Weights of a small transformer language model.
Size: width 160, MLP 448 SwiGLU.
Architecture: RMSNorm before each block, rotary positions, untied embeddings.
Training: a variant of Adam for these matrices, 128M tokens, 7789 steps.
Each number is 500 + 40 x the weight over its row's rms, rounded and kept within 0 to 999. Layers, rows and columns count from 0. Numbers have three digits each. The size before them is the row's rms in percent of the matrix's.

# layer 2 MLP gate, 448x160, rms 0.0742, rows 184-241, columns 80-159
078:479563564526462544474479497512470435491440531436499457476571483477493442518452595469494463482457538429537488497509508513497508359520514456538502446547458453499454536446526408444550592506492471491436468539452590524501494499479522504586489533
119:457520568549483493512474473471464483605502506467490519418541598478482525476445453528532506471549454478430474556489504535514494477528501452490452438556529456491469493560513547473498459536446428489523516457477494532521474580481400413517530536
088:503576425515474592525505512546577461483554584482504596493554502545490571512488491497478509534511553525446462459502490478497484505492426502528461438488459468491498521602401480458532471582488449466508503462519424601497519530553466525549511556
090:483524563546458499493554482495505401452546446529452512518525489591524496424458465502591532441510514421473500440433509525537476557508449510540422538520431512477478601473465504473470533502520484526417489504483514481513458603592450476560525478
103:496513542543556583541504493469557471487553450562473461566508555515514477410516547464566548528516589473523530485508546482508501498461524520505589566497530509505547481510459610528432508511503510525522443540495505501507537540502484467513481561
095:511421501536467489448504450560440534467535503485487415429452519438490541477551507521463454511500471529573532495488494450607524489529485541453478477517480455548501457429544550463490474449496456439501467460411555531486405506510464490504451446
111:539561433465564472492466509479517532478475536466520448422472437547476537514539533433528510576527450510565514484519509547500579490486520500464546461456512567504559435420518446553467495456533530555494455482503512466488542453508521490526535466
057:532490479499519472452448444554552492508548486504549465423523473525521526496501418526480560508463413499587487519488496408548536521500474471591448537441482536471531440473436508555432523544452511541499560472549486539470474479585480445510535561
087:493516477513460456471501509521542507510455530574494474517505515481514581586511551490479499499482458538453562402474473516511527505462557465540542527489516460533550512430549503466488459494527529508485502507557518511480411440539501518486501513
110:534516557552517397484569461485502509548500505520481471473480557486578482529501548528433534509522499416471499463569457486386506507527575527484464514466507520445539505527599566455508483518465519523484491511548559560490475470536528529532478495
108:455565516438503498475509551459489510521487520555543484458495494539499482479490619513462533483379477508539538505501436575428486470537520471473558464487477537574518471468558505582458524487533492503524504518490557488408528481502496625506478436
110:567530441433493507476483470547539519463472516514472493506474489524467464525506546547493470512477452479535531510465521575468487464568441487550509483599458486487492463443514518477540557454500507378481476452420582478482464500520531478479428491
095:446504445430528539484487587470508505521480525500520497449518487510508450565439506459552601464481466474452438455520523513529486514514518467516508516526542517529484539454539505486494527474603466530469439539478510517453527483558548549505539415
088:483558419545401484449520456480553564549483524500490542498428446517514467536575508536426523406531493429429503464499539520488532482508469565462549502507525493499499473481472511490499465515463511400469470489569519446440511544527411489505500546
083:551433518483503511446498501460491464547591502581474489525536552463540512494500482504532419514416544507497552501553454553442455477517523444491446435496513553506588512567497512489522507523434514532493531439518530542539575568478493547508481465
095:550576505521488568498467516460467394526496434518495436467576481479498496514446533503533454447557497493493510460465460513542473453571546464499532531476543484511436555546593535524534526534450467515520520519499524546507419553532443549548434522
118:481540459469493437525475468488493587549572467511573496428512552517450482517530500507502498476483552504549511488448538491569533574497468557495452505468467519492541518542443470579517442460498523490487438455527531509442524488522464485551472538
135:521542506522498520518514500492528476444508509494497523547595535491531530439515436452497482518516511446533443482408499473494542553517462481475532538437475497484512537531419500542415434539427482501554539505560442504517443498519502420500559553
062:526488444492534474545468434383508557464512478563479498466503531530466539523529503474506550529489455489497547489499504487409542464407522524514518468519466536499537504509589401494465448433493521546522488482553522487443522528501486485512477467
110:494455484501470523501479464539534403523501462488461473503467540510519505473448492509426512490501457518500543569449545524551478481516511489433452536512510477431466390455517449483522535472491529571444471524541546547568505499491430571473441540
111:523464426492473491488484509534470515502521574582535493552506531469547490535437565497496517479477469488466531521571423506503471471493509541528553505503541508543549442481534512496585460461549525495506464518547516498493558544520526548492439555
118:509588510425490510451485484456497524451535510514492511462461512558433516478460453480458557492536512530580483537492566505578593552500457473457478495479482540451527459480517535549530512475505495506434487453492499472442522489547521543515437509
074:435475478534506461553553516447494568560431545512510458494483468504463538449525598492492512524428526538463490505524535494504540567450521505461556478447597485539525499478515435458430421555448505528499457502503495503517504522430531545497495518
102:491448572534530478487538486534533475522499498544463475530545528497471589493494487487502495554552571432537439487477473505487443502577519451493559509446476432451531475632469499508574492458464458472464439449569465575544548519495495500518460554
105:532483529514451495516486467472564549592495448509475454461480547525490604466577469454529487467564507514510532509476539394523577496518525445461514543423493558500482529504478474518465455491464558522541545530480482514506514573507546485592477495
120:526537443521471505497437528516574540545489466431514494493523483477457458521572545511540542512505441479479512555453544430452458485547494511504531422520506484512533525429508559447463446490509540506481441504456500529418495483497467553505510487
077:512465482520528522443524487529428483471555527490417566550514581431553439435475531474451501501425490579531494532442516428497421487462473532553512525469454567491517574392457497563472552456498514491461497532489469460488516486546523568421508456
108:565517560562462448483479521485422511469531497483450493540471522550528441486557481438494519530438438516521495523429581492485545503525430498472508519546450550542497430436499469502444582491515464473489548534470489444563432507472449542474444487
097:515484494456489427460478505491481510490475562455466505523490503494430499467474491516405575474493501482489513481477466575501484473569563446522481463518492420413548482440528524566497476472453457439500543472480539443474518520489478510519435529
089:482589506486536471517435546471456461554471476407484469426488510427514472503486480499517533453527455544507554516542518526495521447456528497469489479518513476523395572518441468448447505575555519520473461537509522504516493479543468481481521520
084:551561517517425541528452577490498421437501439456443485501545492489491501510601455499527477450503505515532436553477600424519467450508493515499440449468466552475435541468433476472400505431481511462438524533472479506561454544523513534524521556
077:480481505492551446455468493461437455451459496516523512491498575444481538464498496472513513463537500550496627491523558426476563524559477548419548502497457531563536468437436486553502540406501469518488570454473511553466432467544498468501557447
077:561464494492478506460480460526496525493516494511457460571480506586456507452567518579510512511509491435509479514448460536543426561514512540520490468400468472476548433481539519582474475456454539476508486420424528495484451517419547533447429588
086:561526488473451517508501523471512524495491453509430596586498478482460522453491566554463431440532525521490540495409518523567515437494512587486480530505434532546493501447502448559501521476533493476470555462472498405452474462552485535512466397
109:453493478550483558427431462450501553458451518541515477458507578458534513554437494529495511502526471535479547509503545458492499535513528493453552540502475506456496449458491501567518489486526543517509558439502465497463375500499481483521471462
107:502548521582465564562418516517502543520548421536537559529522483504566470459486498548511478469499527515450541454453579476531520541501518547524543495485480431550538533555430439494471441477471520520594544521474488501506479531540517429528463589
073:425399499476519500496491496521445544579520503510515555489500558511511489489454525552499496475512560492532525479527465500454464469468479509434556484504436493521492440526486526429511435493451486454515516435481425520551519549462529540531457477
086:455519605479553529488449532496464482504597436478520475488543500514519469537444460433547569459517501531484451494541520555549516520553495464484488514491580513577490503587525539426530493550546479487540471530549475449536497536509472474515480512
088:469524493508443519458514483465480456517419508530497489523473476506487504511505514553414492468498406477486545503547467577471527426456511516532550411519529487495484487410504489603512560492521521492501617506445534514426482487470523496516504430
103:488486570541511484395476469518499529554547438466456458469561506563464494490500580545455475487524463467546574495523545503476457472539482488543498496502579504464515500590558522412451559521489560485424449542492572511538493483469510576533429440
083:554489499492470547569505499521528442483584477496430590498476535506474473497501394477513496477414540415510530507491522541455500512570464472483495421504433526487468496510461406549498520479418528455517489452475475470540525502507508478477488533
090:578467484494443518458434541529523506504474503515492558549506480516461523516495463483461550475439519513486498501509506525519432466478548538502535458530489524502540477498473483487532476502507498461511515506451476470595545539490512558489468506
080:490466479486509557511495543455488500542502582545557402478517440510484460455495540465474555505571430486542510566468525505516535528478559473560566480529539551492542493492474486579572412487452519431522490488511473479450531472473459607370452574
102:504488516518536480508511455504498537436579544529490467478570512478469476454516443494555500447497454513471427487476570445557508523569479481493465534386501496510471488515475546549489457500512499540491493497482509430501407507550473438514493502
112:497491429504558439453456501470480500427482532466535517480500467525547454465427614505533491518521480517489520469475492479479536525512425594449544551517561586566506468394534502469479521475532459498405490490562545551485460455512532599508451419
073:482556532516484567522499516528556579481532438528489579458514552548434545496507382601493512443448507440514515500499526505563513587431463457419505494486537481510525458585439520585491496498434479478591456500504487521528450518498495433538480521
074:492504509485485539514474509558483435500477412534530520426477484536508482478476575566530525458509510460442541419480529550483479547490558461528541454511530535517537471498561563585543495497547488562512516502487507426549550492498567511450468411
097:549502502457468510491422501498483471506490542444524505509522481571502489481460498455435519578454441487428547485524492560501498460512517464534499451538483537509545494467499548563500515481530480487523519495438505558456497497493500494458470480
069:459531539565535605554539521515539548512582505527519501500529469488488549506471465538520515451455577514482443504571478505580512525431497474493491557439538416498421532573482484512577459579486512498503467512506482533531548565523491483475495511
126:460489523523518492438445486525537506465505433507495523491545548480504492439436479502485500504503540528564489503424515450539528525498414497526498481534459509466489518528491505519404490508496455553416528482473432580488378509459469413500503537
098:518448446534510528499456478518565471441506525470540573485488485513471464483526482475541537507527496468487411533510525462519472509443488424436509465483483500465550526540455519537482460469509565476511482477513458532443535540501513581481499574
082:565556477493426516496466548528506476504465482401475505508455482515436460499449450421474511469505465529463502517468502524581469473610424430564495470597486532613503526518491486527428506500624526529509491482396498485473459490512473521488488463
097:552508546509492498536486493529526454550497443432567496461544480393542472519539550526489432446463504484418530524473582512537449519460546458545505536527518521570448518620488482501510459508501470444453522512478461578512423537508494428497496492
111:511526492528473602541395486506520458484572414442545494471553484443561533482484443523520495456501525481500497506414545443522458538511454494527417520518450518522433525528428485456452498520426496497523505483455419561508432519526498414516494553
058:447528448560512486461520454512484441595522447518487471527560476494550483455437437569452478499461460502450486492529452532495461422469547459558519495492523471521498504509537522516489473532417540521501523499492482458547563532494555510537451535
100:516444478511514537533507496493527457514473523508530468578469565496461480541467477419511549551548448490536467508454545485533475560466518477500521408425429499498533512512449549519500449507444500468454543466467467556490430436558502508423495528
108:458459475520518491392436461498547507464532513483494480454506529509527515485502498479485527548544479507498473457462544431529527505495445507517521567557480488507597491407532541505468572438518507513499538505494564542426440488455499481486513546
132:493441531449479492521495522404506574517546421529560498457502503572443557479510452583513501455551490485497559503529530477551522529512442491533485438489518505485454527510522494500448511502524429532559469499446519450507496509460565580511501507
# layer 2 MLP up, 448x160, rms 0.0668, rows 184-241, columns 80-159
082:547529549574545491490508478533483494453515477538471462526563548510507534546512490489496444664448632432512470479437529507532501500507459468517479460485498427480452491498494457526512477576485512528461488440532451570507559540481552493537501536
116:543561503466525468548513493488467516506413440458499499407490547444444471473484465525546484495567488496467427537486535463444481528510507467507448465518517532430468481512416478472480462485463498502510519521492474486548486532501500540505553572
086:462450502430396448516495492484463547567531520454476555486465481570452514523443499557507489489539458484511579493554487564493462500561464513506556458555465477497507440541483484580506501511473553499481465483471562487554519507515514563495407539
093:539504558526398494533520511552485445464498503542434510598567552534528564426514449494513528505453472430561468441529444560469458532546494501505454478512487420504455539487451481490445514532522512464478495472457473491584535520576471492491484584
102:491489458501411422393502489573481531474506502470494565380532511536494511552475511574503456526481471523520459528452527484582529468547407544481431513487477508469487546536534457463549517422488481494444566492540519495453472402526459557544538498
090:580428476498456508496455467575499480464505508504514481506469506479485539520512478527440458541545473517513520491480492511540517485521530555499476441582443473524411485395450523445479505546495441445488469493397536542553514522509489513524479504
117:510474531523441515528517491531482491474496511575485550583544524445506493432467478542461451440475541507476514571464511453451443551538449533489446492545462402476472569496494546451507535575469464421508534482498492550505433561477502517449472519
059:473514473507489500528474509479423471496475504508504522502520489460502455469434562508494554509480512526501489509515487582450526495439531528540476459552460516504535489528528497557537506453600499445517526482436457457502516488551509477496501497
094:517512557550448508475514520505516437509450482471464459414492461562474505573571520516473406545554516521541501486515501515478604464515460523495518549528463486488551503547528524434521542509489448504511530410548522570526431479431504462583518522
102:493451439519511450528508510513436501563529457547470462505457554550591493481472497504420539460474434479449516498552533525478375415482537490556471448565560446500518512538527506469448491527508557509441475500569527493470551536533516553489480461
110:489551472471473499546473504490600463479465515561564488481496534533511492510515543535482479501431432499430478452453438568406449495501567456536529583473472501552537469508528543515492526480569490510587552528501452476534544542497537540464476479
115:462522506512466472452486539525532481481461474542482547463530484489476498464470432514482476448429552455513568518453510459590542565585471566464504492496502549450464525495437443532491533418576480464484511480520529522466535494544528481534501499
095:504459428475453468578512463543470534485490489456517536509474468454526467449538478472421464601478495449521535496497494464543513506487526571463458453456493467498505467436499566499453452471440539477548482428565525524443440509471522566516530545
086:475496426533492507491537462488552510472538454520509454489480465444564533534560468561491489525515494487529502511417525453527577513472456520464427599450483480502489521523514512473426488520471570501486485498520498550502417507448557423544555514
085:438500434470500484423430460492568460534449464544550411472465468544519525526409518556508527518497463562492484523510462553454521448564487516493503487567552486524515564505513542580524587480514453467476537441520531493483420500523469492556476448
093:474556464507530474541565492453508495506498461479548475450559421519581451458557560522491484473497567504488493414526448464504549562571472525469547511484566469450518542545547497442548548504484462470538489459469459562471426518425521448515476478
115:482511518469472415495508424589461555411544478579527482495567516532511530467419539548519451529488514538554504453462496457456531546488452529523454577491437496514546504520459484558512516475406523476483515469487522471474431550497454456493509489
131:453523506530525464461510491482536532435439448527509512523549533466484550427564534425459450556515497478484526536503485503507569458492457452453532545458499487535572495495428507568464551518512473574463499533497450476523465516550462515460470456
069:574509563502471469559461493430499484486541528480501468463526426499507458511485486437496542528531493543517471494547580529496481506512455523461516519507455515410505473462525444483484488492493539480488482469480545484493497480535458534505554487
104:452546540505556494509437538479516543540455509476559461448523475527450527540585563517570527517561522480482490441564467499527545528475503430526505454471521486577519576568512547487537483536582498467532474481486489564466434580510526470456475467
108:487509488520474446449518481489495482549440521455450523473482610438458471500499524484493505446466500520486546423506529541507501535556517454461470428500492532466490565432483465467488547540529543464540520458490532509510563508570468530480540475
115:518500464508420457519520548487536419499363421452518494532539550496523407519553563560512495517486452405475534418424441465521442446588555573559449534476486450485492527503545474430439514506517471471509479514492559548503439568488519454520556482
080:520433526501506441493524540548434539483526529487467537485488491531527461492513474535476474523494598492586513527489485516462479532500456525413493499540511496484522501533385457509549551443507440446442481394527427515515485489497509549503440484
102:485521407472528505492424524482435496483559430453489515477488495504483416530498489492532560466519505611489515527536497496445610542490524547501488536567526616551449476482488436498473503581569469530539459479483481516459462568539493495550532492
106:505504517465518540550487514448444539497624514497511525500450484569491501480435501451508541482544533451540483501542465522479521467442532529541508489485488534574494498563554440424575408470522558537563493542478460413518535503483441401514543495
113:438500584487499525554520513446434469470532492561482525497455434493535510504442469499449504511501494491508472463524509541508549491511503508486474595459514457554469500517524462450512547543550474450503569490523507465526472532499496498484481500
081:541493472491531554454492473585456512501519470540459554452526515465472478455575556480476576497452485476510543430484599454509524483581540458500603609513519527572496491492571422523503566497492452564411519576571544486495443459489480525519479497
115:530572483490451606442526545498504549440532488526526493483477495412602417422457565527519503427477531518495497419463522475541562491534511521569516544454528551536436491510496485519467482467552488519473542538495524458488480508513472540552466488
099:502466502531470504502545463491525500470471488509512517411553493539575462489453517453538459539501532556501498531561471539550560505456494499483506434479495543529444546502389530450525443459504520509534443463496414499563469443491570478475520491
085:598464460501460450537489510457502498538522401444519532473493601445527440564541491528581511536491476518530558524502538497527432517505494526545489485528484545478432521533499501509471532517511530524500458472494578490435531489541497478465530550
091:502483510474531506544480481490442553504529475492529545534467468449521548521520457520512518434468510565534447509469522400508524502494531596499510419481431594470461495465393438488398523431496495496475509484471487464454439499513545485546534521
082:510500523508453554574474447461476557531512589500486498476452493499450536509513492462487556503490487512480422500484473583471477474460512505622442433540493474442520493574496439487530486480430543460546502396468548509537553560514497518467535505
079:512507513499463508566508495460548521492541540537565515490500478565442514524551534488534511512530499488451465467465545470555504573502487497524472489492483465527460528513491468521449470498468512535500484508515517451442413466512436472466593458
087:488443490557487491486520502472495577456538515513497472542563425444549563510523564525452467466430512454491508505468462514512443519507488488528517502491462526475455475539517527566599492459409508462472506449472537550590546471485514627519423550
110:475444555470476521447462454455496546478437544544523492502507538496501503530455526535392581483447449605481581463508516471500449538506505503509551492492517512505496444504466531573501544492537538517531609456475516406390436498521506476513491481
109:536462566523528560572486537558467544524573413504511505553512556502527435477524497526526525529500533577493489470482568528506461535449506497509584505478536521476458512508443496527493423433447524500518537515436522507513495478543558448496446553
079:478459447490527550500488464469478512489596502499497534568485583491486507465464485474559455488571493443412532571509547473460499553475494419534532405507529536484529429488444538459472483479499514499464585470529555495561437564518512473484430487
089:502516513430396484487440451463519463466457507463478484527493514453473459488477547521441497449504476475543509474534472522484487476560556502513406480547492507455486555444441450489458547460505512493456566564427589574433465519510492471505522503
092:423492476539424506498476495499535456486493525575556468501494525471437510532534493526459450485513433506463524504458491562511428457437526479491469512546499482429525494526531569520558472492542478466543592451512536493517455516543482462470458413
100:510504472573411491536502547469561421508479540498489452512492488460530525565528478521507478482508514500491420498506466472555531482447486413502448483480497467499477581482471571564490521563496507464475456440567499574437431580521453492520470527
084:501575469477464473471501493559504471528506394463566465553528520460502543527511628448477444492500470498508473536517461585507477453496462548535492510579470461494499510453560524501455552491493466484508493540504579504458519488485479513424531515
095:568467424572456498456527492531555542510482491519542572518517450472472547493500523555462544535447528490531525522507444505517506474500510582456516454545557516441522489532445509463495422463511473499504511553466481499557495477465453529515495556
079:509518502500473445492448528515508525513503413494419485497497531466487549544500478516491489555389482460483521432503505476490511454492504602462470532449480496553477492461542537501491604508653481504545487470470562543520445511520517400587482443
096:486528537459514503567514489467487517566505508497445540519509538492445524493493456510497536457508464514549532588545499498477478474519490481511507440554459514458473527503422433491479457555521473446549490551480400441504566544433533490492468589
110:510510500546479450488451486451494570533507475528531455587489478475451551535467478455490515556594485532459546498489539514441481474497561564495461447516533493540493444457470522490486495499484496425463514546595480519537449541503465526421514549
076:448502526485507486566514541487488494485498449482552507423428555532546489560483510462442540406465439491528536484507533480524504545429525554452572440533570458570529459503472582506429496507553523477564479523486571487532433484480526527591514526
077:524496500534449529496496455530474466550467504528554514579504500461529493503496438535467457492480502571524490535520515527604480527415548461484544492507478498519448514546421503493501488531445515510539484483500422426620550590441503496448475567
101:446491519527558448462523481426479467552468550524485545494512496442499489503504515528519478461517529547487561497521486476439453511480540489479572520466556458445548482526552524511538513476565481423522454498472491558514460548503468574611492484
075:528476523441461473562531494567542490521458476510521490490456530470535550518566447541514477542484540544552494513519484495483489525538488512532462460451511530576460500496473540502469511480508520449454530436454558548526464531399555578416548512
129:477460518523537481458462475540502517488508445468495541511518535459478459438447438510470517497460498547576530475403456510537538509435457519524546449513444524453521494520504484534433464493520470569467493516461470559494402487462517415480458484
097:439506580475516422542489472492457527532509490488512490522506559495532568543489506456464456479509470525440526458485422488446554529498520600490415502494536484555525521524509427550558505506456449529540476488507529498612460484465547447595466448
083:505463415488510457481571533545480436493442502553517504549417531532522453477468492498453508427509449476584525425429518490462553475505476516458555512520449541541510514404510469517488583444468512503457487559501492520484475474495499520518493457
100:573491477528456556525491490514512436443465445479482515492531500448409531496435387456475469471451449524483429522448510499503446509497477558482498512537451573501467447495446533495479498495457454533463481492514491435554498475531555428491544488
107:467491468483534488459520535459525460562439544520546550485501460442531465545485514522465520507526513527497438449450481511472566529444517542464513581491479432508502553497461530502487502537520527551490570502580450478524606561493456503564502521
058:482473472516553546499450528496503497451600498510520552537421592501520435498516537517568565517520468464509497519502563502467463479470491550471451507522493504499550528507516472438555482495505552506529521482519569528446481552543418468464466558
098:585457444472549521526551477536515405469442532501543449549463547484443470535461477430537510506502443524509464549521543482471388548514483458542521423444456481491538523543480523533521474476457531462452543462471543535503468439541495517408534529
107:489494552567527559533542551483480510507462509489495535511475504466476470450486471464640508504520615520450481530489526500476514542442507501473554589450531507534483522606509463428534422540430543499472504546581511446461532499522468536536510498
128:433484473423543490480519519503494537489498552485512512440486483541484475480535460478495539465498437489412479515516494494532518480494537493527508481501540442555567554409520426480453572502558460530485475484507477392437497489484503440488553452
# layer 2 MLP down (transposed), 448x160, rms 0.0633, rows 184-240, columns 80-159
087:507500455452509482512436460517520519561478477479475484497523503512517532482517469490521436527500519475457452504523513529556468501464440499466495539592531531491446480491487526521511552563455566529452508466446513523497466501486476514483497461
116:515531474558439445495555499455568514482544516533497524514536427481498430518491545552501490460477502528542550464481508495477490537443469529512526460500478516546537551499493551461440520476523472513443487529496530509467579463502539511574469460
088:573480556515481502514526503520495528498443526486504425517481544450528471483480528491501584531495528458491480453500469443498586492493533596515564494401512477514518480541506502466499619442498439525448415456564463459452523489537558471539475480
101:475475490483509516493479510519457475472567463489476499525456484576472545411509514510495494435475502542491543532509494530489448496507482404499519536433511455527459462522487424514467495471501520520490506523491524541530491527542502530539587484
106:500495512496479509446515502552489470529501547504551572489481431515529497562524545557516512530474516523477553512437496515500476525525473580514466477431509460505508485476453486470537493472497548525485492533481475554561459475475470523433491486
091:465579572479471522512476450434529446502570498516505555465517542543497492555413475470507515505441488487455534525496565543463446540477496440569502516528559485453558539499512527484550483535527500491545552487487450486460513422438533497463517548
118:491464507546533500562531503522460473524484479529546579512505519483484459481510481525487472457476534557493521549467512509460495510533496546527499450522437454487519521487537571461524445543569489522479551525550484541464459473458529535554457513
060:525519507487548497513437513521441532569537516525466509465448533597508535526506462444480494511527501510547573520447446562505569498499463504504421486494477515478485388554470504532417458454520524486506482490566506530513478570540486519430458495
093:466481422477534495502573484437527441460435499554528453448464437542502465491518464610489542536478508464494485505511489461479535428567530535509445516453480520523437480488473450509487533555515450514490476517523510538473526487476593474525528502
103:522489482403455495484504500459469486461459534489535473522548492499466555472444472438549428563491494510539524398517504477577507480517474501523548497481504504484558511581486543551446498509509511463541441445497450534472497526514531496422523462
105:511521524460461496487488535536566472487477602477534391500479581541481470475510504470532474501530442515516534466488472442439453481490551435475476551538490497498547486540479463537464485481499511544484464538525445475523534511508526483508537542
112:483444511512510559472485548481508485516410441468507569515552509503473463446472425476475471498439571536535593489502512452593499477528473498470567547497568503511559518473493517548420532448488479491472446444508466510481472498528521569476494458
095:394499462457505519542540525554499512491517541512487484531497540462488519400525507560468515537495491465499557485569433515504545604486579542461552505437551566551562459421518523514481529488558570471493458500560490525466399484518550532497469477
088:473467449518482547489552491474510513497526573476452479559536563517528415524524503525527412549531486482489481536481463450458534440467474423475474477470483478519503561491511500497555490422474529565509549491521496481547582546487551511515466490
089:482513463513544545487448503487539505473399455469486517507503591448480512557466500401511467499499458492514505477605524505532487472502483451486509462484533472448490503540532441564451513483552518525423487490480530560505519520529513525460518538
094:433506529475447507528566490496522556470558501517550551510544440535586491528491519503510536430543521491478476483518548544441524523526523499484529516495521502496493506533540518437526506563574521501490549472508484527474520539574529514487598498
115:530570529576508515478496469510538514467533483579516478499572496458495442463529494455489487562476569524512516475551505530546476509522528600542501538522512495537440521502523480559527519515474487527503488537504485501514539518478441447434553489
128:463537508466472494461533553549460499498498427455529558524475437419472572497482542442492478543519481507474504579538459501536491521513535504496516524507467459503475529527463473527524510526479430498498506511433488456503533533511536511539555433
064:503445490520512529464497457435539508601457471461453479507553409452496492532462481495523500487460578552494447513471550504504475475466450484570528470518514457519527432547525562509508469566412491449499551467434547502478573534506426549509548439
110:520467476489462552414478467554478467505432497496499450531500551519412573464511586491498580433514498522518481522490498576563446465491517517478482455501465568506534440491547502523484533505583498476429449443544467583478523561481491510520485487
110:507479528512486532500480494475526497500420472451467545489507563511458463481497547487501390474542487486523569438428515519455502512518456524508480479530493475499521503488483483472506490524486563404515509489468461492521437452499529550536569472
112:517536491461465504470519560500474472520435516492552486450558547549422501520519527526498461507499430432528494507473501478535543486566532591491491473504428441536471486498486472567422523452520461490439437438517515503480473522497535492591501512
081:453438497441524538459454487550478522474566507486516557546492475463491478531504447543494554496551479490535547516502509535466512515568580468434461532588459514470526508472492535468572503521536488493491462488500540476389560404449558441542558566
102:481443419499483479525429589483469556464441486500473456578466453485483520537470498537439482473537485452477526507522523529481529489555486475464421508455482515448500546534476482468559565437530499446544489514573489437536490447535517528521532545
105:534505498451464498498436506446580476539531494477407457459540606588489520478468475486495492504538467467534513486509434531485509460514555533507498539488493574486504554461541508473497516504479527520513526506402525379493577589503495538534537520
115:388478538494517474507512551488507565538520537465517488507487528523456506475531530575478564495482515490467563488473471459479562541560432486535419523480456532462428483473537516521452509454484507485465515460519531562464362522472483476522505472
080:473476568499511524562450509502511451508463491475572484476553484479493557489533524492454492418408430489473461542512475495470492465521537509512491510505549453539516503519562546555446502523444471462440507515481530507439531487469442509453495553
111:493549617570453439554486523578521511536469479523494467526477502504486477514527492498549533499431533496487454466492558492497495477462429483546569492599533540487515531560530479546561554515478484504509453566486485478527543535490556549551562492
104:526517503597496461557523479499515490469413495502523478441492451483501482536532490534570517508452525547502533542574518564512528507466461496465518547554461451553476632510429543472479422436559539514457478458513529517476442457500573466526496511
090:526415510570537479518525513510539441512439481455424524499497553487499452524520491517509505512509496449506561481503475506482512516432504411532492494533559441479503428510460534491475518550471526459475437544507507498487416462547496532519391474
090:453483502504489544483467437463523491469491517517533521488463461465523634576485526523462494439524526492488500475541563474448487488464512430526530582450480486561495513451517494463545491510533512488528484537514480487468547480564470508553481502
082:492478499493536455512497549496513492501477535541501585535509525493428445502473490543509419486477473537465583491572515470508475480494419521494496510567497559483596489427502483516593515507434574517501553482527469563490527489497494487538454512
081:513472532453594491473526521529480510450469500509478517510477507544512551493573484573543523508488498512461530492563511516470506481498495558520552502511515527430495552449485450519552544415488536466480424517532518572459467477501516516514494495
085:531492457494493508515504495511516495513551507540550527524498488553480476497503541479484520476464481485488498487524589522429468475571533521410543551543519567522491521512514529524613500509533491472492482522421480506527498500512537465511526550
109:498507527514501565415471460470521531490534478544549525484520497472597482523450521492548480446480488521478486492470513447477388491472505565457505507546547544535526435525467470504470496494462569515548467521455473443516536499531494496502544492
111:519551563569536516518465480504527565514509451496504498505554533511552418431498471479447457448526466504538500392553548484542512553501500484511573526551488512481541557517490518540506483431471495486517531520440520518501507518518474479508419476
079:530494523505515558513533530569471507551453528428475532422473547500592487550539432485472478479490507442503504472534526420481508523525556570455495522408463506531517490518530446501458513529446530506560476414502481497534545575536553514521527477
088:516551558556554506502485476483441449476410549481527470467482517519513550458495449509468539486480516455515477489451548469458489509522496460460441484474513483555492536571506486514551456460555473489456500481469513605481530505518459454492474487
092:499487531489459532462456544514586486486554493503494472474460534519497486513497477524475529503490564536481448467442477481433462541464562551486430501465536523503453503509517515486503479455501516518479460566427524467579565430490469508530511546
103:517523544498475510523449550456499495482488551465454469506548523504539490516459539488546479466430492522551407481523511558526518490515430458480516467522481507486522579467531590539544550512528498529506440488535519559488483504515446547495528500
089:478473492510496546449520558494459525501566526526442493518494543522465491544457554509439483450549477508467481555437548501497431470461538559524524452481559561441466436496447534486514524516426493499474498507523438517551446509476516467449499475
103:544488496503464464538456436537478508497513440549549475527439500463532485524467509471501505517529513572489522449530495516540536551488531580508495482514515494511513604460479515439468507521478481535546482502509516508514498464491423535531550488
084:521521523491541453450474531543456554545476484494500465484544532473454472464500472573498526544430499522529548561468497492523546531522538528494461514446589462552498523548574599442456480463545500540402516493572502497531474656521515478519490419
101:473552433538354460444513473472529462437467441487565538484472409548476480531511468521468484524516505476534552480487477492451511510475533437528483537506460508617532490473512510462509554456558533486500511517543579526493546410516545501515457467
109:498481459543547495553524451523508471463485475442416514482434523445474513500523472546473528560484480455475536487500490540492464527425517405471435528490442515501524530540520505506537468575509527500486561518439511421481452494467547492553605574
074:565535545559513461528512455508467508516442492469477436532442484518522449551518419491505499539482494501468518546584580557436568467439499589489468466572451492502482581559485470412484490508488425550524549533505535487465613478451481540560515509
078:492473472539463466504559508505493520594444476481490488523504543484487522472516538543503550521512454610484470562504477507470522500420478528454470522449488511597428562514514518472521514586435461499511455514488587467495459547529508495551494511
100:489459503482506556456518478444497473482521479570495541526573553472532492517504490498546439441553564525517440501467543438456411514486486505494491493359508489470541479481578502487459509528550534468471493559515484481513482546440491580518494492
074:522539511498488583479581586543485452486466478526529447452501580515548504448538465559490532491532548475485478481463513467475540480526507576455478395531492453546562545535574538501540455432431459509521475501538478516516486470474505526528507485
117:451431526506534431499470452502465554507500477533492465516439531459557462534445531507441498482479494525513508488486407544470519513460522543534533516522553468428461486511537510473496448520497486542485505553502511471518512532592418547529450497
103:464495514568533467474510532477487518605459544471461432474500540486492549474472514530466470539539571488496501498506454471534525540521487489575419436442591524458434497480475503505492557499470494542491477489564534483540433592488531526552503479
084:515514442482435432498556596524534518492519564550483524478508511541504496498489425421500456422534503468495536400495447462468511477511444500522557471481425499473444476541491495511488495478428567542561509475468432587520508469541504494475545416
100:557535574475480492479477437498501450553595575499476513473489423482533437507459459425566524554522462521540600491605529525508476543423462437541526476490485474508502478520507470488439507476495496515513430477480411500473475501498457455493482437
103:402529510503444465496473509538553525459506525517560586543470478466486510519525485510519550566518531509480445434466498547448439460515578580470534540472522469505431476521459469501486452531508467532532553551549471529521508449471426501471586473
058:479539551502498493568477516492496486410525487503432526475516502538591456530503533494409518455554485430500455491513483523474484498479536506481483431497537503459523566495575439547573478533555510467523512470524466538561506507469519435480503526
104:528493488494509541472493472490484460463487500521503504546476438528495505549497419485555480468517494534530488531534545547499494431455505511495576565540483490479501493516489465514494480500548491464546474517451497499462531404563485456391556547
104:512511445526521435453512469524443523411450477469503502469516540448523508570514447502516519522517499489473520570415541481451521525491470539479536513531477522508592426530496527440498505489522481487516467480533519496544458447498401506442490461